Part of a small language model's weights: 20 layers, rotary positions.
Each number is 128 + 32 x the weight over its row's rms, rounded and kept within 0 to 255. Layers, rows and columns count from 0. Numbers have three digits each. The size before them is the row's rms in percent of the matrix's.

# layer 5 MLP up, 256x96, rms 0.121, rows 121-214, columns 48-95
081:087098200109131070140128108112080133161174139106153209115120109117114122126111186115161132150137098178103120123155078087107065174106073105123157
103:080142094133181143133125199116156072077140114135115191124110075095149102140100106081145102096121109098030130119117140133126113157152148139131121
111:159091137113126080120093074096117140159145096104075096160126123151105096136152083149127156109091095105155167133121121083111102130090120138139154
103:138158114138131093156187092145108089122130121126185137147088131100180116142079147145147077150107171083141092114160129127144083072101099079146156
129:091111089099150155157113106165121137074112108141126149148153186063137102198102172113158113083170094103092122121122146169146190147123180104153154
118:030142122105138074167187104104098133115113148068128098093145108133133192150073070116164105148124141147117160166148067175146151204153149082112126
087:116136151192144075164105132089093109156158140112140177145057135100108118093092101100143129139125136098113144058082133098157095119103154082093164
119:195169141133121138068103139117098144085171162086159142131168162155132104088213107126146166115102154202079118137153125119176098080182135132096117
082:199088141160109160096139101129089096139155145035075095169174125121106112096101136123063135077140099107166102117156162108115167149085166175098122
098:131140071162161100110144091102132108069123117131097089125110175147195111122143131121194142122155098119102167146111141122081172160134108116141148
100:122154113131171125106166123145119105149097102078124095169133119079114175134150147166140084103074079127137116138062156145089092193142095118148134
086:183082170083164117127125161149163125158156170145063098079123168114146194099115112155087157121104137140135071078083110115147160162192095115089149
055:154102190098080185095136138130139136136111132124133091089091151140121122079119104150159166109073151126115140172141171125168129137137147133193134
109:142101141150185133133100145158104165127151083070158113156131085123151180127143131172178092189092146122158073105127051104145150093185162124110135
133:166138150097147185138097173121089090126151105124162109126091114086153150137149153161097160172108114175129088149064098103085111202138141081118155
095:123093114111163119127090116100094101145118119152183155084098157137117116133101148075162127088170114070148150112098094197119101090178114093100100
066:129132171128123101132126125117123116094059165191149157148121139090105123161137152096164121120167142152140111112132110179144162104093131139115184
091:118153186096076182068139143126180144132100167144186174172141146055128203101166145153051104133139136151117148089134127104127135113101126127101170
094:144185149199104122182101173154217148114140207167111093083171118134138117108084193142131142138175122137116093139137157143138152136165120130129130
118:074097094153099110149072182156135109119161149121151110135129100086135127101139122143147123127127149143114149071090112174167131040083131133153092
090:142157165069114108080154104137175140178106145123138182138053125072090158123152141147112121166120093113151131137122144160080161131182148106105111
128:097155138140138176138136188156138122153165165099130161110115103108115148129090158155115145171110124146117109032149116176140145138084102203138142
093:180114138064192114117166086149129091118152124071180072137141165148117148089101143140123101138131115090086202123102132148085159125108127139106131
103:133109153097181136159108134101129195159144089160101119153092088180121159099128060125108105138105140131167147091101171132096117122121068124104077
093:085122230091137128177131117137143184125165163129146110096223179127125124173140147151108129063128100097122089129169088149142134159196143122125080
116:138121108081148102194195160145140104132132107064126088120149151175120158163094115138185134126161162166175108080064129161098177087087139101093145
106:143147148112132077110048075069113202140135127120157156088180183134115137145085190137108135215155127123139148189181097136169090152165093101094122
117:123148076151151128125148113143122128149144126185111178149131173188200167142155084106158063141115134134112087114165100169158134089090108154133066
060:126163101142133146112100129100118117134155102108111129082152121108093114131139154116054128166157096143191111170168121202192150118143101092061204
113:132120139125128137110109142106130131071172146154099071112089133128117157112095122130178138089129113103141153133141074157162120099163084038113183
081:137147109164096144113082130115123117151144120185151068122149103196082103115117153100088135141104129118096163167113086094115079159072088166083101
087:141120119151106108151153118150123091135125097081132182131089099146155138131110155159156159162131189100186135168078145113105127152122074105135130
085:143153165106168048149150135134094094112099119145212136130144146160117082116082144129118145139124109168130109133158125090127131089129132135163130
106:070085064147089123155112138165150144096217088136160136155163116152133096175094119134115150116167118084188092154111158056086131148127109097130095
087:168140074112126120067142151164129142146158145150161081113162178115123110124104142133138162107180117127156115133145100114166192081141129185115173
074:144169101100074167154179178135124114115124145182113179085182148112112155092135181151128117166112146145067088124185096135128119149139141114090205
079:138133117075149113141113134150148137107128111146144105193142145110081114110142131127130148134124129153103112157149110120141211101113136088103062
104:121134150141090130154130162125098150174123158127140120081190044131113187054117171111107121109144153169134113131131065121159218192101154123112155
088:158178110139096082182161142140179200160132152085119099131104164149122117191162094100165127179133169119166140098144047124138124105121133167099121
111:130108113168100175136126159130121173218175143091114184083116123129153105122084143117109197151152113197105136139122139102134158126144163073129171
109:098151143131158128123107124093162123084110116188072097183129126105201105101123160141138094150045119124156113100067117135085121068152131149168088
116:141146137089116088153128175110173096151093116116120161160103141135089206129153093097124150135133158121131145133119107130153190086063120177066088
096:080098157127164122127082121104105122119092149132090109107122107184108122118185206138132148152098096117119177167146140180123109159114106137107143
120:136146097195121106114122118104076119140129139150156121141114122167138093172116093115125164100137156102124126116128102201119134085159120079112084
120:132150137081126120163187112142146117119168186119134102143173071124179111094104042151161145140116044112124120146137119123144072141152135148137099
116:128148137103094145126158128177160102175141168130066125105099161125151133166166098147092163111087111117124142147137089156140113125109157100150099
106:099154122155152142165106182148165090113099083168128095098074138116199101174091180124156109115131123126141105131074125092088171177136144108096082
122:132168118083097156216077084131147140134119112139123143160086179088148097180148039119172081100159126112166135153091133111109127096133163101116133
114:124162111118068142127117084099092111160118166097163117103136142139116155134121121103088159101085127038125150183107181072123092105046155186150107
108:143144082151124143095124189142170150090071120124127137131076108097128168165135057113154111070152083159101074139123116161126190125088148067135091
060:169092117132127108117129098164151175083123158151114090054127200130142140087097106094123122093123142131134126150101147141104123094138096143109136
109:182102131094156156144158062160195150110096109112093187129172152154143104166169203111153135090114130104109101098078136045124121111076201137171146
076:166156090122127172161145079102137063101099144162099138131091121134158122126092181141131094168160156129129144086112119168099051091137084118108087
114:164088133125122116147074090115115168112175125101160153153173143073100149109162149167050085156156135195087100079161075095098104091143137062152153
134:066138139145100154098132125123152151143195152183146063123108176099093130146154116131083095090105142070204162132129138134103121128145071143159119
070:214111143134158123108166118085154091153099132147108123190162125140112153155171131147155129144128200156092131124147069133144182131153071093126155
112:128115098114135097181143135175086144130152172134154174143139133113145161129094147116131116096126157083099148085152081160111112219133141114143155
113:071132155127148133097111209092182185120137159120082164157078105160147099170166162109128097152107099169144086171172101102127144133101102129122112
085:114092132200128173057130098170197101114152127171069054095099100118164102148130172123172141137094096113139139089157136139081055122077135114129119
097:140230104146167128111141101082112142159083139133118168105095119113146151084120120064113117120177173110080148116197088133135095157151120133103177
104:090142165122100075152124065147110167113146119119144128149145131192150098167226128101058122135145160129190149083128155218154184087093127165149132
110:126165205032068115131128108081162091170101108100158161116119138136112137123126158122153139146141120107070168110177088068175124138110166144136197
094:141110147157097096135161108133100146184101172107075103106149118164130114095153055123122141153114161084132094147094110147110087091141121122091061
120:034099125053124125083119108098070117141149128187095116093137088106130124106124089092109142111144061153138165112102171180117090187145147124141128
081:153109133161102134151141084146167108172108119062101150099138117165201138169109097121143126108136152118120163091111137136077157149128173109138095
104:095161176121189083145136120167090122155130137161191104151114140098162161073131128113188135159177118143081153150131124161085219134162105144084166
118:112087056075140159122142087100131106147173113124178099098113112145091122135071102175169105160060075143115164186159131155114134072144086153127127
096:097101139091145152148068185106149132114179152167099087148131106083169118122113066173161099127086087128170040151110072119132132117161169167152130
102:107122106118136123138111047121083143120106099166185139091123138118113131083138160117136085127143092109097125138127190207110110131133073133158127
079:072048146147135098174121121094111129126145075134129078053149121128096109156100140053109108102145117113175107114112135144099123112168201132076156
084:141089106158061105078147108098115105081097088163098135131174125086149114191119208130167148023124147096140099157124131093132121115173161099159111
107:079125102131106110108101176151134162178111148138128086144102075141143137103114152170113151100168146080185159107116174141116127115130052116153120
079:057144164092124122100110144120103135176099102145139149106154167059121124140038112096131069100148128123116092158159102141142137155145175170203097
082:081159082157150114088121122123111119101085175105106110137174147122130104139123117083161093093107127125146087125139116159113169125099114147219184
088:113111159120107170104134164110126163142135154143082188142151151115148115132089168144095086183114133112139121088123069211119154158113123194147104
086:191110144187152119160106163099151141191134150118127218147141093136130127105112114161128157123086180097110128140165090109135121180110140072118131
109:131135113141108114070159105114098104132160196125144159098126176172145152152099052134078126109084108097177110164143125134089137065168142076131120
087:157124158107163083145094114089140125170113089137025190100147146159130103063144131122149176120109163184156070053156119113163138087111163067079131
062:132125096094110146123153131154167162134127110129185174181094157087098160151120141136107103113156123185138126135166086109101171143082108118190118
110:111117113125091108075131139098112120087129141119151148104118105176149133141134090191171130157034100168123156096167144062138100138140104161072115
090:116086168147122102140109161134128113142168138129117028146166128127162131169093168121140129092158167140135091187167163135146113135065144110159205
110:106162097100091149147105144148166148120109191147133128112195116131079131148109147143098120136127114138087117082097129158124138126149155138116171
098:167112167118131130136136108127105113111161129112108206197162125177093110080182098153120103098148145150184091109139095132124099115098076162182125
075:100141103188173096113109161118124119136145137168073182116084121080162148169156163088108173059109171177145113172136126120114106117140073085110137
119:135185132155094117102148104075118138103144117078096131067069129174124164130153131152113159177133158121100196141116144063153124131103109140147151
099:104122128056135174111133153140164145154118066114109158220150088138155134113140077137120137077101148139131125139116116189099135139071107141118096
080:129125125181078117131103124147121098167112143157149147133205130136133178070112184132028117127130134112125141126205063116139119137162177124114160
111:115147188087173096116105109088135144180143150129126086121128168129141144096123122129141129161067117126121153095160107066200134116087068078087134
097:111140133081157150069138067163076105155163088123090140095121109168125083124069120107116155092137101160107142083129087080119151064069077134113139
088:103104092174107082158100082104102114132161153173119132089147064102158124146086159167168091151162171144128108147131105103144075116165149128198148
072:103128115187117104146111136115096085144141131108140174131189085144100136152161152160096151167097154147163143050144139110101092139153096140090088
043:089127119123083181097123173128107065120133148121151141066193084098173154123099107099109152100119139127126103097129114107151087144105172140227181
104:147166167125064155156160121114165169161134106099092194159091150124143091164131144148132131177114122127106146136116138112119108085046056113131123
080:115087086116155149121131138185105137048131125135097090134123078107138032166099133134108062147110112188139149161100096112124140143103103120195136
# layer 5 MLP down (transposed), 256x96, rms 0.119, rows 121-214, columns 48-95
087:095111070086133093157123085147161143175112140170141139153136131102198100099073123138132118115096144124107099147103118106136107068088115145078138
107:079104174158139188126106141152165099120149151199151111111078113180128150123083068137087156153148140091147180154173144126140111158134196139141068
114:150120131107073133131181111145076148149101137087183144097134131143113125114110155098140105147188158148135058095194105112150095161095125108135157
105:135127069137170158089096174131153087123157085118127159006145191158112142081159162083174155158103145091131101143198073154174125127130124104095169
127:128153132176118124118191142137116146137103188129116085135121104123106118123142116144035139127111167158136103171133138168104115092137142112175143
118:149130155126131120138131136105186105132171176104151125113169160145130105091097100044142148152109122083137127117097148115092133107153150112053119
087:123121153173096165089111064119120150122137113081127128164178155128111131120151121178110114118175123088111092091095154056062140209094115089116106
115:119114096140103104146097164102081167172128142145162123187151172110127138140168134139099144097105163097139118059147159118174074139104134162142111
082:126136079149130136098101103140118134100134162126129137062074137133091150130156206178164137147098076162131129078119189131137124152165142159176232
102:087142193109103150136105099146087133146124124122132107094112140062156145149122106119111151153100106131149151188131183126127163131036138128158118
108:122101136103139110105087133118120110173178100139164115155190146125173152117160136141101137055077115104123176148135140152134118133138148105125124
089:127084128088103205104126131097154098139125141128160166070153134129137132107110094148143093128085107181128163115171079140102141138100238122120157
053:174096172153105071092147156158083120078037177153154075136095154126123110132133095136135121098077159111090184138109147085088104123156154082151187
108:093136127132184099128147072141120129151106134101141138170091169121046135111132160145114115140063109194072091149097148102170095155117130133148162
135:178144138130113158139061076171113172185089078065175055181150155040134126196102191174148102114128113117097127139108117161114143108101181129126143
099:109089133105171143151097158101086058123126167069177128114177153152145097130133096196130118153139131104138154152158055125157116083125124063102071
067:173110142154127168134136163123159102186093171115160186144094066180134139073115159162167158124153119137141140156133147126088115114106162120164091
088:135116066098162086247109137106132145093082109178093132161119085113151095124097129121155113175165137092121167146088167159059125156137156113145104
097:158075044144157180121100122141186152140083111146092111175096114078148171150106136172136144090105056160140172108182119124141125146149099124130100
121:127133113136175164217126165098129131091127101091145083084044132150127140110153159169160128148114130165142103157163129136128103096123053112094125
094:155101121146135140136084135141133122101124122154151103055179086135155110091139151091088136181083158131107088124055127126220099168132175174104095
117:123153084109103121121120135135110155117152153086090130119135119101126116107150082109110123101117158186135133151189152151068134071091081133188147
096:086091109140141122117155089101142132118135139114153104150190137192104121155167171247130109142154134114136175106186098147166179151166069143128156
097:163122128097121098092135076128187169122135134110149066106102117113178139144144104130112156153096169115090118148180182129054171124137124125154114
091:104152159080096153114131054141202114094108148104133109121154093159138182126146123159132115144151160177134116125147115139127144091046130126140120
111:086129091141113190107151075085152070152155098073157087074181145117118073092067117142133108129068154052115128093087118089071130148132127110094111
102:141128107133096134148113083156171164113137149125125171085111123155063089149067111176146127122132101086147196099142138089169129145080129106164160
118:113087132133136153129143131080097111152137178141116147120156122135167149079128091069151113121170198114164109085153104160186124087107103145139089
060:119154083121127124111138158092122148200143107079182161087085170113175118139125119116162081145176067154156083143121080152169135155069130142165137
113:141136098071105136120132034115140148088117100114177127118174061144192145073135148119098127117128110170134090111098100145139130113132063112163119
081:140162145088077067074097127153128139085117119109151145093170088138177093113166121133175120085137144112137152140168135084113141110102140155102121
088:130135085108148052126177129147101120133101155115149120063156157178148131145136132106147134131116179063111081135099211186138071137161092163164115
086:146178112173143127181090124135142173091135103112127136145111101148034118131081122165096140142109103147100107094115072183176142125088080061169099
104:115114196101139161160099156126116152143092077093124127137012152109126179094188151107118114096136138045165180075114132088159095114137132166064136
090:146171115133125122135078158113135116138160142137136062124143136143156071137101135135126160088116191087149162143115091114055153168124094121123068
079:054078130103112086157143147108194108118091138119097128154122141128150112118161116199142115129201091117132163104048140161099160131119143180120096
081:045145144135101148111176099146093108154110145141159112085147147132108114128118120055082150115124074165126147086069146107162087152156175129071149
106:112135123087175138098115119087099162161114078131143097064118152109107134173124167184142087141170080150150184151103147176193149133128094162124135
090:127181123141131157157126156112132136144093158105075120046148088138098106101027114131121132144215115115066121111102135118166152099095120132089163
107:150117117148174115127073110129101132082110051096128144122134116148137117093160166192122093170112106104140203160098106167228145115139134072102116
109:128142144113094127141150127103135157149132154126123077165097121106186082149101119138049177089188085141121146121096184099079151149127138131160115
117:074138184133110128115195117104128144134152133149126108097129134093105123070076110143124183145152127152160146102134047156126116087110121146095150
098:124140089120094119116093110079140139128096089134118117091124142086102070124102130147114187062117105118104160071167139149054181076150138128133118
117:119146091089156112138141124106151136130083136153103147109132147131051147137218153120182136133164185074112126209117183138171137158180129106135102
117:119119196112152124096146160116079143117120099173178116130150165146187152129134135176096147097091136133153154133137100114148109130111177132093147
109:139161043152121129161136098160076140126118155121143174142101176138145072122144143126076161142196016147140109135022102120157174125101089097165120
106:137176157097124127184215129143118113116144102112188157113106104148129072103063122169117135111209127129143137107002135142160180132148153105131129
115:124125194083132135125139096145128135179088078152146168116108117116130122108156061112167163105160115145158129123110156136153175127190190132105139
113:149157104114141074168089092180133151125087118149132106134189177139152156101124087163132068103174171125142110165112170104182107141092126158114119
110:132144144166076068100145129157143123119121101158095144184130137148072102131092131115121085120101130206079071186118118129096103128121149068118127
060:129085114115086138119071122098117118109138156144147178176086129185157141066088130106121130169110132105098185167128181192113145167126100150154121
107:060115107133091124082150154112101106148114161143148133166077186184114126143110124104156173169144152095128131180199143200072154114067083148152119
079:107116058142146064094111157134109093149108124140122096116119095205170108094111068119074112074096102129133116194111085090099090111172109109116129
117:147112069111156069142117121127181139108133083139130124178130168125067121109152117151138080093072179121129144203101193125108116166151093193130110
124:155134148141116152117106143100100164144108137135141132132083136102085088141161110225106144148108150098154125033108110188191158068142158156116139
074:095152147068079164171132129137117102148122097175145131169095163092116186141170144080103118101095145158124148073137150093126073176135163135093163
111:160144160158084155116091093106133145165135151077097123093122154088180078129144086134069169141135096126124180064150054095165092130202138106124142
112:133171142057141096131188095102138068116113093184100124148151113105105083103122074144123098186147161178159152166097105129153103115126126170114088
091:153101120105132149119135128212151063117111123160107109080131108129128116119122112159165118105147142166090095133119153116073095113120155173153117
101:125098124118111137134026177094113168171105092123123128125096144151117099106127195197177119101146103172137119089075099062089149127080101157131119
107:126091089145150085114150126146126131104144092165199147144068122125123172090173095098060159110072132123188148138138071132160130144159200158116124
109:111142136132135138164105113139214094150148121126190060129182128108080108133112142101147100153151058074154098182142133123182152148094103131111091
096:090166148142060119115173131154108102164154160109090145155102101129147095106148158110130164090132202172123075067079155131167140124096161153158125
115:115136106167148117100124119126134126182090121117056115121185148174114132162105143106117182108128045164068121132114149211121130119106116162139104
084:156128196146117105084116142117104066151112091161081155071146105123159157079130131124160122134092146133128137133166111102092082097129168103113133
105:142123141104122174166105141136083087154136142181104104164106118099165144155163166142147146071164113123125136108170096143074101111132154114124123
116:101149101135152131170104088089135118148145141111105142245192128112097125095132110116132089144126118135131203145156106135144102118176121138133055
101:154161141157112099113178118123098148134092110144153136102036230135065089144149165159135142105129163104088098126157157128121143135123103093103175
103:123105182156151150085128180140110110146144171117171144137094152137159134120121100141087137218128177122129119077108126101087118172127219167101123
081:084157096111098194107135179103151158135119140107111079123119122180132141157162145184078142163104108146110155079129070094109132107108060156109077
085:110153144139118082117136078151139067108095142134103152045144192149124125128165116163078143155154117142133128158151066111136164125114138118119149
110:095147039102114079154147164128118185080094113173135150159146156051123136108124083195113177057154126130113153156136130220102101096174137139126167
086:141092134097140097099126119111143184131129112108154150147126100205111126059118106060180160139109142090103149104114090107147104085138078108092151
088:147186131176189132117134103132172135155124158128171140051140170176099070122081085165148104169188102135152133126109161189151153104158149142115131
090:131116127103115112194132111099136050150144148177085158098162118202132137097104178108203140164154129149161159150142117154100159113114128197116115
090:190196132127129135119131135161144163150133145102092154086121112084140098062148101106139150151172187109121080143186154129081109192113099130131133
104:194186154111139113125106141164129156173162161109089152163143138200160128159124104159087116103145161137160168109129153113183134080098153091120148
086:059161156118146133124159194187161115178159201083121115164117112152108120128113119142193102124158155116146155163162166128053136101104154151176109
063:116121126188168168117129090138157159175176099154150119123146121170125097117108178068115153165173091123189049174140056139139114133181156078139164
106:071098104109101063080143172156096179114153141163125114163124106087128168103139094150140122111084119152116113060029133101099139169114116136084131
093:160192118119092110139119169146071114116134095148190081117094091080127094105199048149123158095087210120108125143089120132138107131154119151139118
109:112120151127100084127131163149092073106112164174129176146149093099080115130135168181157099083152021140167139157047129134185100114161135150069115
098:109138144112111144128115117095140158057160126146185104148074069194139115144147132098195137086123176103066128123161169142087173071134076135153197
078:164163081091134135130120166113112141077125148131160095136145127169131095128124139189157118155174102152143135140185119116183142145213171119118112
117:098151146113139129149203123127172102101167109127087121156108118097160142168060156149107092160103169127155107114194087112131080089137119132155125
103:119094023127124130166186151097140104154126112137151086203112047154119159174137118050151124062136114167131103118127127131114100133132190180136050
076:118096153111130112169143161149068138138190111119130085083089124140107073125111109128182162114133131117139129155108140148117140173122173158157172
110:089103176120129110126177140166166191135127196108133097137150118118182144174121131127174136077072074139121102115107191146078156158108080194125105
101:206132125080144125187140201114077127090095099156139193151132096181100106109159147115172116147148092137132155118225105110175151136105163125142126
091:156125096196136149147178110137133112129135103157111136112117153096116122107180133150111084096130110094135090050128147090136150152127076116142145
078:101098139110064136115166157150124114140126161089142159184156121168197122158162124086100129130114043151140209110186124078088175112056107179142126
046:098123149119130206112134114100101073133166147080189176060132118152143131093097124115113171114128117152184084126165124085141102141128144124179136
103:131079131066087147121121178138069152145122186114094106139141150162232139168120171111117110114096151122120120077114178111115104143102090160154126
085:134126083145130115153187083117119176120103093112088152138141100141095121094171122126093089100154106128127197138165151086124126112102139090146095
# layer 5 MLP gate, 256x96, rms 0.128, rows 122-215, columns 48-95
109:156155107110152115130076139088133149101121107160161140112134074121140111099178137157082159138102094127111115155184110034134111087087081106100073
108:136166153099142153179108119084169114115097134097141118129114072158094132140182076170126138149074105168168142144115127087079120202123152183119096
103:117135157134070178141098164130183103110104104154138149186168096074149121107110147134101110142138141130133117121161155063113082142134156114139170
132:112131143105188124134090159110133086218084130115133114092088068100142138092094110152061164137128147152142148111205129110121119145135130132083131
117:161144142121067178122114155080124125179103093149116155102084111095143132087138160132142180169118107198086171112125146066163094086131065164124144
082:082116161117141088139145124122151109149160128116130100062153123177148184146185098172201167130123120179186161178127181151107146142103153096127139
119:202149114088157100136098135169107141099162139099090115164139136190161099104159087138127148131089180131095159126121125113144117084075123144100069
082:124173131148142162117134045070135108120128149078084085140159098132159107081129148121111137119155150132075176103159156112135147099091119146077141
103:136145165109157118118120110161081122116148113111191157131146134156159126128153111145179172141096139112159141108093097083138092179121143080133143
102:221105113125179150187122055070116140077131129106164091136118162163134175152164102123122135059142158143125158139137174103106175160093123120130093
086:136111095101162120151127087141116113146119133103093119110095143115151151116126099119122106150156110136135116121115153164094164099136113152173160
054:166147167103120117119098145123184119114110135129160108099080166121137143064148124138189169150146108130113162128108142005103167112082118109100236
116:138123107116170145137092138155098149130185104087117165100164103124160158117195094141121068193094139117186085099115153101079152099139142141139155
145:141095045156099182155100131156166081110149127123105116142148090163098100120143153194103096170081125125150129110081189090081087126132096157133082
093:137099143137133171100061136111180095139123112060102161103110102153152148112117183087116195132088094160085165128159119116139123118160135142124110
068:102147137139113133162109142126134135148158129078063178144110156142187152076160112156112126153071165108116133145103129129130151143164123110070031
089:140134089145106069138096237133133093107144105142095152122135141144126106127154146104136112189141135153154197129093104183146150141114132133133123
097:048152107089104133160129173133194152174147159095123185115099082143118194152115132124130126129098124132127146095149150082092098119151129095133089
127:104162086070100186162111098132151111136170075110163142109094092144137112147138198111080131175114144122077195113121203093079086166156114173136131
089:181061174139160162161138117119092059123106068116098167125131149134193164157147134090145072129121116099110081140103125105151157093120120118124116
119:123070165123139099104108111079196121125091106181124117124083151169170150079119098115158067094137112092117124121101090102141117164185163079076165
091:110103158114127134137126116115123141087129141122156105144164133185147158066116117107128108107118139108106164156102152117109169126127155149201133
096:117179144091104132162115131158105052101128137169146052075149158078105122110116153162160123110137113093137115125079125124097078137076153093100168
093:157153147129126122065112096130090082145121141113111101114118171081139093152125116087184096095140165122095098171145116125111197116158130127149198
123:135108091157101144146072092111135160080150162161112127167123101143153177155205159124101115155058106125099148143132167108100111102117148194133072
107:088159148115118132171137158097146123073103186171120177110174146160098129171176102134124072196184143110132121141145185123100133144197108064141152
116:129184078068114231122111122172144107112153159154145135142166115185141122156139104171107147159143096148099179112140146116121140142110176145072140
062:139110097120056126127103148141127103060130168107025068119151118130108085151147100109110122099140133104081118143180118127148125070129078110155137
118:165162123144109083101126150106184066128138184172126094103194107126166124092108134173076129146155154108177101130148130144112147124104183159148095
083:161189103126134170176114100105088148178142172167147164096113117146120150134130114110076171120180117120143133117105091119099145090158135174147175
083:145102124176135074156052126119094131181084170144158113114204090140168125121187126124177147123178145155184128117161156116102154098128189151086116
087:182143153206099111112109131104077072141125100149166069089114134143118133185124147139104097149143174150146111094042158093095118119112066118181149
106:102117144146081158113093187142184134104130122157166142081189154075072137131101167093131105139144100064088065116204114112143122155155124127200143
087:127076148095140151145079143142135123084134182146169085083128127152184047172126142089149082116104128141146098166195139119098141154146156119145094
075:160134131142154120134100143159110104122128135130117148207147098181164151163153151155130135130094138134174147073050146131083164128029079124107123
075:081113201132136091141102170136137119108147129127163136150123126136152127142165109127152155179161147150186132141082208120125108092104052143097112
102:132102091116137125160158150136102050198109148097162129116085135118167102086115143179164124134110110183104172111138113123130115137137124170097184
089:212116115100148144114088069123184165081158113085133174143139125131187176096142072130072094178107105182161114102127150192099124100133121144091127
107:120108134143044161155097198165183127158227093130167149051162165141146111152123118172087201187127130146104096134134151160127139080147122118129134
110:139095072070147100111136098121085135146126082168081130049147140180126135114125163112146139150097124124142122135132099112126074061089078174142090
117:159084062115138134109074093110158168153160068121085099094145092140109121182181117171111135155170185142184112121078167097068134125144095138071090
092:102129120081148109158119124111093088155143104119114164121101117104129158114131105096143174132173127163149113120139150204116176196113131169133140
126:174080060096130111111125088046113172186123051062095111067140153156141163129138114156126154168068138147159165115131161119088107098108068117097096
120:130104103140137134107084174165113093111124110145153074116165101158133093117108111118167177140136141139122129209110116087124177149080142103150167
112:092191105076121126171144175158165073132159111118127155174082102081115113135135101152092088137099099136075153190147083155117146147094162096151075
099:134086177097177139147067181195127160101129143186117155137132157181182095118133132139112193109121132173115138173153092062130162130185118156119126
121:113184068066166138094096128134068113061080114163140068104106184164174087175125082065124068098152083083142187148160106102091144132144144109158134
117:110176128136054166152099120096096117152109124100187141121136106127146180114158145143126170152172181146181141178174119168143124133090093086117162
104:142196159114130147098111090134063116149162148103189079124114110122103154079097165101071114121146136150133144178176092163122143202201095182111194
058:139148128153107111062147121116112153187119144086147095170156123121124151096154021118085099112099111098108121129143149174081195164133109065126126
115:076138067117109129147117196145087101089156184136151109149130076104130142141088108094163119151105132139069152163140107138101167117094099095094108
078:152156059139170152120094078153084075192089105126122112115179175117134107111144135102119133201127141142150161112159119134134185169110192190165105
123:128069109108114140100087188147154149115162086107092145139116153136124150137162103143100163130057104162147159134140116095107122145137144145124037
132:083110112118141180068114142117179145087131134108203107096136158148154099176114172110079046085076106059141113110137175110089098124164100127113141
071:095127186106102099173090138111196131119177084083047149139099135162176155096158114105092140178164155133091127131077167146182109079136090120085131
110:077173114115153150129154125137023092171169133157124144138092183090146141079088138133107053133142079149096165113157081151077117097160120172116146
109:162091158166155175121128146152144138102075108132134078186150126119128172175179147112080096077146117130122117155126183094085126128162156136138124
087:171140121111084068143083130072085136163123118085132136115182136163138119105148016075078153102137226131168086133133153103127143105184130143122159
096:121140133164105072161106123149165134123115147168115080133148095164150121095186127103131076081143158128151158124123177134081199155147118171119146
105:127113163116097099108128134133065112103080128167072171135173156141139122126176184152130091128122131145178087124144102120118140109130077066161171
111:128130122107116095137159108111136147120131145151184055086140120132064170152103105125093103147111056119114177172157172140133092136154114140164186
096:108157097123163139062110112110089083143169115155165110117141111188178114175139141093152155130140161147119109111048111193110106124095141088161138
114:124152085131159087115103088096131090132122158078131137086139140113153109184162052138138146118179152098128097102106167142092145116140106131116131
084:145094142068144111107101131081124147109157112109082142173119145154158119121190149131110120168120155164146076078104171145110113146115119061135096
102:112126105101080158111106106137185143096150166129104127074195133170121104104130117140176087126139134067093139117089144101132128121063164167163107
116:156156086099139121084141077127078071167084080097167136143107109169158123119130150126130147133135185155123206142125107150096184107091116120043117
096:118060106086102135139130132141195104139228084098078170153145109131088173096118170154146109114122130127166105126080145114124101127155060125115139
098:127100140138121134140125203147173083078116124121052170127067110088129138095149168141123107134115121075108107110143100113145090056113081117109117
078:099163200132148107129122141101166127129106192111116119108176136143169106129184100139144131155167129177071157088138100133143185142123105119089088
080:094133115129125079112124154110075095126120118093147095100177056117149127209129160135128116080108170127147128135153127087124123149158119106108136
116:135122120137169137146073087120133144134171081123106120196171111104124129195232162097079126107127117122126161128146196151088160124158091175160094
083:136131164179035183132103134088150137108141157106066137156083127152172044126151109100145127168135084130126162118119116164114109094195094117075173
084:054092123090118145126086157091171096154071151144136170136196150102143131130122153148151122149138146084108174059147099154105122108147107139190140
091:116136093119141169124072142138153154105081147043118115121138178108091072161095122112155143106122131143125097138174109162112106102136114118105152
087:099080098111171105142131105116063116109092158142163104176146136098128112125155142115192101085197135141172139178130115159103117185186152174128167
110:171193143155104114107128092127055085127082125102140166112164091193135161127140173145129118117144185080162163161135105185111140152109081109139128
087:034172035098186121134084161107139135106128090166095097136112103146150122151146106134151080116095075108157137192119118123130134165186117130135100
064:149138148137134138168173152105181093146150164146135107119129148139188156158145122072167132095226178119136090104160102163102145094150081142147121
102:115127105104177166119152165142113093130155151139183110105134192111122157106064100113158126140125142103147123074160056109093149207153157133103090
089:139098113115109075083090176163075170144171131131112146126136125143092148147164097178147170147136094091136105135147114152090145097181090138135122
114:073129058122094161116075160156094127113144195159173090068178157142133169171111126147112142108154096145088103128087138146124109114143154116125138
094:130155111135180145145145086137149111159117115095137109123091137090162121123145100144112071084175116139104149114073106132108102161113087088067120
079:101121088164099089154104161162111123078106119134157128099137077145167104201131170148141109133112124134095095201196143099123112157086114130141088
125:143107024119110124092061193086137148116097089117103117093092121145163092112143113146155139092063110174146145124116096121128139088141122144111074
098:133056150174145128144097120138127100140094152133113121096180089146087090100161134182075117167157145087109171135135213122088096127116137087127117
073:149102179180141111147102111135097137068157193122078152116106065146142054082104171148150145172137112184128183159151103164088109180102112153104162
116:171166091119100144114138174090106109166148111118124115068103165101169148110114148109159165133107116116124181128141120082110159176139075125078127
102:181099072174110111120057140160084147188126172096139112057159130163172100181165136124125114109174178122138154124139062100145110055148086092137093
085:111119147124099124135114139112160136156123128200160124156130123129139162152101138101158115171178051128131153177160174116125134189157126129186113
074:147165128155118162091151116165149055094104111180155171127074126163161144101104177063119141115142089113133155140108165111112148147177155102145194
047:153117120155125170151118104142060083139120121147140119173192108101128155128120177071158133091112121118104141174179105147110179123134148132170210
103:077120100099098151139060132036118123198143097140189153092079106093160177110136128131109152106128111142139114145134141118104159207189137181110103
084:203123077106106153110077125135148119137136108127135065083116133149167106119107073129174106132160162160164055131131147132128114105104093096170103
101:147154152176079119155165131100122109125176147151088162054131076121084085104145145125130075156106175148120155060172149087120079147171098115124113